Weights of a small transformer language model.
Size: 2 heads of 64, vocabulary 8192, 5.77M parameters.
Training: a variant of Adam for these matrices, 171M tokens, 7047 steps.
Each number is 50 + 10 x the weight over its row's rms, rounded and kept within 0 to 99. Layers, rows and columns count from 0. The size before them is the row's rms in percent of the matrix's.

# layer 4 MLP down (transposed), 512x128, rms 0.139, rows 126-151, columns 0-63
089:56 57 51 50 55 50 51 48 51 43 61 47 52 51 59 50 67 47 62 58 52 38 47 61 34 60 60 45 27 53 42 49 48 43 52 58 46 40 57 42 50 49 33 64 48 36 43 32 50 53 63 41 51 63 53 61 77 34 61 49 40 57 39 50
101:34 50 45 62 47 58 37 49 28 36 50 70 55 32 25 46 45 45 62 54 46 44 42 51 47 41 35 41 58 39 46 48 67 56 45 52 62 53 62 65 64 32 45 36 53 41 52 50 69 51 58 40 55 46 31 26 53 51 52 50 66 45 54 64
094:41 41 59 44 41 33 54 59 41 38 57 40 67 40 61 65 72 44 49 38 47 54 52 54 42 39 47 52 49 48 51 55 53 41 50 46 67 36 26 59 48 24 59 53 49 41 50 42 45 32 61 47 56 56 31 52 51 40 38 44 45 51 48 42
092:46 47 65 33 53 57 35 56 48 61 60 57 53 54 33 50 49 60 62 66 68 35 61 40 47 45 34 30 49 64 33 48 38 48 54 52 61 52 40 60 34 44 53 49 48 42 31 32 63 50 55 56 32 60 31 38 44 53 44 49 68 56 62 49
099:51 57 42 61 35 39 62 58 51 32 43 41 25 73 58 35 36 43 59 53 42 40 47 44 45 60 31 46 65 49 39 59 56 53 49 45 50 44 47 45 44 52 34 35 49 39 41 33 40 41 52 67 44 59 30 49 61 52 54 38 55 47 50 50
090:47 63 41 64 57 58 65 45 46 43 52 63 39 65 48 51 68 56 60 52 55 52 40 52 51 36 42 48 63 45 20 53 52 52 58 49 51 55 43 39 51 39 34 45 47 45 56 51 44 36 53 58 42 61 32 71 70 61 50 56 41 42 55 63
100:55 59 55 36 53 64 61 59 45 41 34 47 23 47 51 49 42 48 61 42 69 48 61 54 54 49 60 55 43 68 42 54 49 48 50 49 51 63 58 52 61 66 47 39 63 56 45 43 60 51 70 61 65 49 29 58 51 44 46 36 45 62 42 60
105:56 57 66 46 56 56 49 53 52 42 55 58 35 54 54 45 47 45 44 52 39 49 33 38 54 56 46 45 64 51 44 37 50 50 55 47 43 43 45 43 69 43 48 56 66 68 72 59 52 61 59 25 36 50 46 29 42 67 43 40 52 60 51 55
112:53 34 40 49 51 60 48 56 49 37 44 38 54 36 26 47 48 40 60 48 50 33 44 68 32 47 51 34 55 53 43 47 56 44 49 33 50 52 47 58 42 48 45 54 50 52 46 46 53 43 46 67 38 41 42 52 32 52 61 39 44 42 45 63
095:51 45 52 67 68 58 37 51 41 38 45 61 41 45 33 54 28 50 47 46 41 36 36 40 41 58 54 45 66 43 45 37 44 67 59 64 69 55 66 65 52 36 58 54 59 59 53 43 59 50 47 64 48 48 22 37 46 56 54 37 59 57 45 46
105:65 31 46 59 55 46 51 58 46 45 49 61 25 40 52 50 44 68 59 43 49 58 44 45 50 50 41 61 49 36 44 58 58 60 51 58 35 59 53 34 58 52 31 45 45 50 56 46 60 56 44 46 50 54 42 43 45 43 57 28 52 38 49 39
105:54 48 40 61 61 62 39 57 55 38 46 45 51 48 32 38 51 47 56 50 47 53 63 67 40 41 45 49 37 48 46 32 38 66 44 67 58 62 49 47 57 49 50 55 54 40 49 53 27 43 41 59 48 47 57 48 51 27 54 45 52 38 31 25
096:58 53 58 49 47 42 48 64 45 52 65 47 53 50 47 47 56 45 59 48 60 49 49 49 47 46 50 36 34 52 36 38 48 56 29 43 63 31 42 49 63 50 63 51 57 43 65 38 37 53 38 61 52 45 42 50 40 52 57 63 61 49 53 45
105:33 42 52 48 44 51 62 47 37 52 37 66 22 60 51 51 50 58 34 53 49 56 38 32 49 59 60 47 65 52 55 43 55 48 35 63 37 41 43 58 63 43 53 55 55 45 52 55 65 34 61 52 49 46 36 40 17 41 49 36 68 60 39 53
085:42 50 56 62 44 67 40 62 42 49 53 46 33 41 56 49 39 55 45 55 52 36 47 44 39 29 44 65 60 47 49 49 49 46 46 50 46 52 57 46 60 41 57 44 47 57 40 36 59 35 47 54 35 57 36 49 51 52 30 60 31 57 41 63
092:62 42 64 38 40 52 45 58 32 54 54 55 48 36 43 54 46 60 55 57 44 58 45 55 43 33 33 62 57 44 41 43 46 73 41 50 42 43 35 40 60 42 44 27 54 51 53 48 53 47 57 59 47 46 39 56 54 48 66 37 38 48 45 52
101:50 54 60 51 55 52 32 60 40 62 47 50 29 64 43 54 38 56 48 64 52 35 48 42 69 53 43 52 54 55 53 48 52 59 45 60 45 50 64 50 52 57 53 48 44 59 47 31 37 52 54 52 50 46 48 57 48 50 48 38 52 33 45 56
102:49 45 64 55 60 25 52 55 58 49 54 55 81 66 52 68 55 44 59 57 49 42 66 58 49 55 37 44 55 51 35 46 61 56 56 55 54 45 50 41 49 42 69 46 43 52 42 52 44 54 45 58 40 53 58 52 44 52 53 50 36 42 49 51
102:59 41 56 43 34 52 42 49 51 55 48 60 44 63 36 59 62 56 45 46 58 65 59 39 48 35 52 52 43 28 43 57 32 54 43 56 40 50 36 37 56 27 54 47 49 52 34 51 43 53 43 51 60 50 41 47 35 50 50 54 44 27 42 46
095:52 59 44 67 60 55 44 56 45 38 46 25 44 52 47 44 42 53 40 51 54 48 63 54 51 33 52 50 42 37 36 58 51 23 36 62 45 57 40 38 40 43 52 70 61 53 44 44 49 45 54 62 60 51 48 61 70 51 52 41 37 56 49 62
107:49 46 62 61 46 51 43 50 40 55 61 54 36 42 35 33 49 54 58 41 54 50 53 45 43 48 55 53 44 32 35 54 38 47 57 45 62 42 38 52 45 62 50 52 55 38 39 51 58 43 58 41 43 45 29 60 50 59 48 42 45 49 56 51
098:58 56 55 50 54 62 45 57 59 48 35 47 44 63 41 35 53 37 37 40 53 49 46 43 46 61 57 58 66 60 30 50 40 53 53 39 42 76 62 47 47 59 46 59 66 64 49 23 41 59 51 59 44 34 31 49 53 76 45 41 40 40 52 74
112:41 58 43 45 67 56 47 46 37 56 60 30 64 55 53 39 36 59 61 47 51 52 58 52 52 50 56 60 40 39 44 65 53 49 53 36 51 43 71 43 46 45 40 52 53 49 58 66 36 29 46 43 63 47 50 36 58 48 33 67 55 48 52 42
096:65 47 48 53 51 61 41 50 56 28 60 64 49 44 61 43 33 40 41 47 69 57 54 38 40 38 65 37 54 54 42 50 38 40 51 35 47 75 52 51 59 52 45 52 68 58 53 32 58 60 48 59 56 48 46 46 48 47 38 70 55 46 49 50
091:62 57 55 45 61 53 47 40 65 41 65 38 61 65 61 56 48 54 33 47 47 50 66 56 78 41 50 45 56 47 47 37 55 58 57 64 71 51 41 50 39 51 62 34 50 53 51 52 41 62 44 75 59 54 53 48 47 52 55 34 51 33 69 66
099:52 41 57 64 57 47 60 58 37 49 71 54 52 43 53 41 51 52 61 29 46 54 45 35 33 42 40 27 46 57 55 28 64 46 53 61 48 50 44 46 37 50 46 32 48 58 63 41 43 44 59 43 62 47 40 59 48 51 58 42 44 48 41 49
# layer 4 MLP up, 512x128, rms 0.149, rows 127-151, columns 0-63
099:69 47 45 36 40 46 52 47 50 66 54 54 16 59 54 48 54 36 35 60 49 39 66 65 56 44 41 53 45 41 64 57 62 38 48 41 44 52 62 45 34 46 38 44 45 55 58 61 56 39 41 58 49 43 55 54 54 49 46 45 44 65 43 59
094:68 44 59 62 54 45 51 43 54 74 41 38 51 50 50 43 62 39 42 52 58 44 47 40 41 45 66 41 41 44 56 53 53 59 45 46 44 67 55 31 65 52 37 41 42 55 43 35 52 42 32 73 58 47 51 44 41 68 46 71 58 43 62 51
096:60 39 49 62 40 26 60 50 36 48 46 53 52 35 42 38 55 33 57 58 50 56 37 51 53 52 56 49 59 47 55 58 57 50 38 55 40 39 48 57 57 37 49 36 51 63 73 64 60 36 53 53 51 49 60 64 71 79 34 54 53 48 40 60
096:55 70 36 54 37 45 53 44 48 29 38 56 22 56 69 50 39 57 53 65 43 21 45 53 53 65 60 54 58 56 45 65 69 43 51 43 54 50 58 57 41 45 39 51 44 58 50 45 41 58 55 38 60 53 54 53 42 55 38 32 56 43 48 59
084:54 62 33 44 54 48 61 55 60 43 54 51 51 59 51 61 49 62 44 63 35 38 54 51 53 59 37 55 57 44 59 56 48 55 76 50 69 50 48 54 48 44 47 42 32 63 68 43 69 49 47 62 59 51 68 46 45 57 68 39 52 56 55 51
105:59 59 63 50 63 52 55 47 48 42 49 49 59 40 52 49 46 41 49 74 46 54 57 28 36 53 49 58 45 48 56 58 36 58 45 55 66 49 49 48 38 39 51 38 76 36 42 27 60 54 46 39 52 60 54 48 52 48 57 63 58 42 52 46
110:54 67 60 61 51 48 45 52 58 50 52 52 40 63 42 53 38 28 59 43 37 26 49 55 48 43 62 37 48 55 53 41 52 48 69 72 50 41 57 46 45 60 45 49 44 58 43 47 58 55 64 43 74 39 47 37 51 63 60 54 50 41 48 40
113:44 45 45 61 47 42 58 47 34 53 72 61 45 59 51 41 58 61 52 57 56 34 40 27 35 41 56 51 45 30 55 65 48 66 61 55 46 33 56 36 43 68 43 39 41 39 58 57 49 63 42 35 52 63 69 57 56 39 57 60 56 62 50 23
093:40 52 56 37 42 46 42 16 47 51 50 55 53 56 47 64 42 62 57 48 49 37 36 38 42 40 43 53 52 61 52 65 70 35 41 48 51 52 53 35 70 64 49 32 57 47 37 55 68 58 49 34 51 57 47 45 42 61 57 62 42 50 41 75
107:34 46 56 53 53 43 46 56 55 51 27 65 67 60 46 54 59 36 45 59 50 34 55 55 59 49 51 32 51 57 68 44 60 70 39 61 47 42 32 62 50 39 48 62 44 47 50 48 43 61 38 46 56 56 65 50 69 45 67 70 38 45 55 53
106:43 55 49 58 45 41 47 49 48 53 51 41 53 35 48 55 43 53 51 45 51 49 41 33 43 40 47 63 29 55 63 56 41 76 34 45 64 38 39 49 57 57 39 34 58 48 41 40 54 48 41 37 61 47 50 48 49 48 36 40 59 38 56 42
091:51 58 62 69 36 51 47 48 58 61 55 58 37 50 63 53 39 51 44 72 49 49 54 49 45 35 44 61 45 51 61 40 52 60 69 56 46 62 52 43 47 35 20 56 43 47 63 45 60 40 49 53 46 48 62 70 36 49 66 34 57 65 42 46
104:51 53 51 70 38 42 50 40 53 57 44 49 53 52 33 33 51 55 55 54 54 50 59 29 45 41 36 50 46 51 57 43 42 43 58 76 46 52 56 65 53 33 57 44 54 54 46 59 48 44 50 55 45 62 52 52 64 71 66 46 39 41 59 46
084:51 76 41 39 41 47 41 55 75 50 52 34 55 62 48 57 39 42 42 51 48 59 52 55 58 46 36 64 51 54 50 52 45 49 62 36 50 49 64 48 59 48 60 49 43 63 41 54 54 50 43 48 58 67 57 56 53 49 57 53 49 55 57 46
087:43 45 54 51 57 36 34 45 45 44 50 52 38 48 57 54 48 39 41 60 50 35 52 46 45 54 33 42 43 54 51 56 41 44 61 44 50 42 53 43 45 45 51 51 47 58 48 58 46 30 58 57 41 60 72 38 44 50 51 26 52 62 61 55
105:42 50 53 61 55 42 44 58 47 46 36 48 75 17 36 52 47 52 47 36 30 40 44 53 50 43 57 40 36 48 57 52 39 45 50 59 46 43 52 52 54 38 39 55 54 54 56 54 63 46 35 50 52 59 51 53 57 56 43 51 43 70 59 53
112:34 53 48 62 41 50 43 44 35 77 41 57 39 40 37 46 54 40 40 56 61 66 44 49 41 50 42 67 53 45 56 45 41 45 42 38 54 67 55 53 51 42 32 42 44 52 42 33 45 46 43 50 59 50 55 56 38 67 49 55 75 31 72 62
098:53 68 58 43 33 51 47 32 43 57 67 69 39 70 63 50 53 54 41 42 63 57 51 61 39 34 54 35 50 43 66 48 60 60 37 55 39 43 37 29 46 39 56 50 47 39 59 52 50 43 63 49 46 59 50 49 59 51 66 42 52 56 40 55
087:54 54 58 51 44 40 41 51 50 45 53 50 53 49 52 57 32 53 35 48 64 37 55 61 44 29 55 47 41 49 61 52 45 40 55 53 53 46 42 40 46 57 54 59 58 53 49 46 63 57 68 59 37 68 73 77 64 48 50 44 64 60 37 54
115:43 48 37 40 35 37 62 48 51 38 57 58 26 60 48 60 35 47 54 62 47 41 44 58 57 65 40 49 50 50 58 59 65 44 70 47 50 58 39 45 60 54 45 41 46 43 59 21 33 39 42 37 46 51 55 43 59 53 58 35 38 34 34 44
095:49 54 59 58 41 44 67 58 62 53 45 44 48 59 62 59 51 52 51 58 31 43 26 37 47 44 42 50 51 40 59 45 58 50 57 57 48 54 52 68 56 44 61 46 44 59 54 15 56 39 58 53 62 70 67 46 40 53 47 56 42 56 43 48
115:61 57 63 59 53 32 61 58 62 48 27 49 49 45 51 62 52 49 51 45 55 61 38 47 53 60 40 46 33 60 57 61 51 44 52 66 45 55 33 52 57 57 51 34 45 36 51 48 44 57 51 52 62 49 53 56 57 38 53 46 26 45 51 66
098:52 47 54 62 39 55 58 53 54 56 45 54 37 32 43 55 50 48 46 65 40 55 45 59 48 39 50 54 42 48 55 54 51 61 46 51 43 60 53 54 47 44 48 48 66 51 30 66 59 65 44 46 70 44 58 45 41 52 57 63 42 47 43 72
096:54 51 43 56 35 53 63 54 41 69 59 54 34 33 39 45 47 57 39 57 47 49 39 26 29 46 46 48 37 64 64 59 49 56 50 50 36 56 35 48 60 58 29 51 50 44 44 45 56 34 59 39 35 48 43 46 46 56 55 61 42 68 52 47
099:54 56 44 50 50 49 49 35 63 44 59 78 34 39 63 56 41 53 46 62 45 39 59 46 49 55 58 50 44 44 57 57 52 28 58 65 51 43 61 55 64 54 56 67 47 46 29 48 36 51 64 60 51 43 80 64 54 47 60 52 33 43 35 50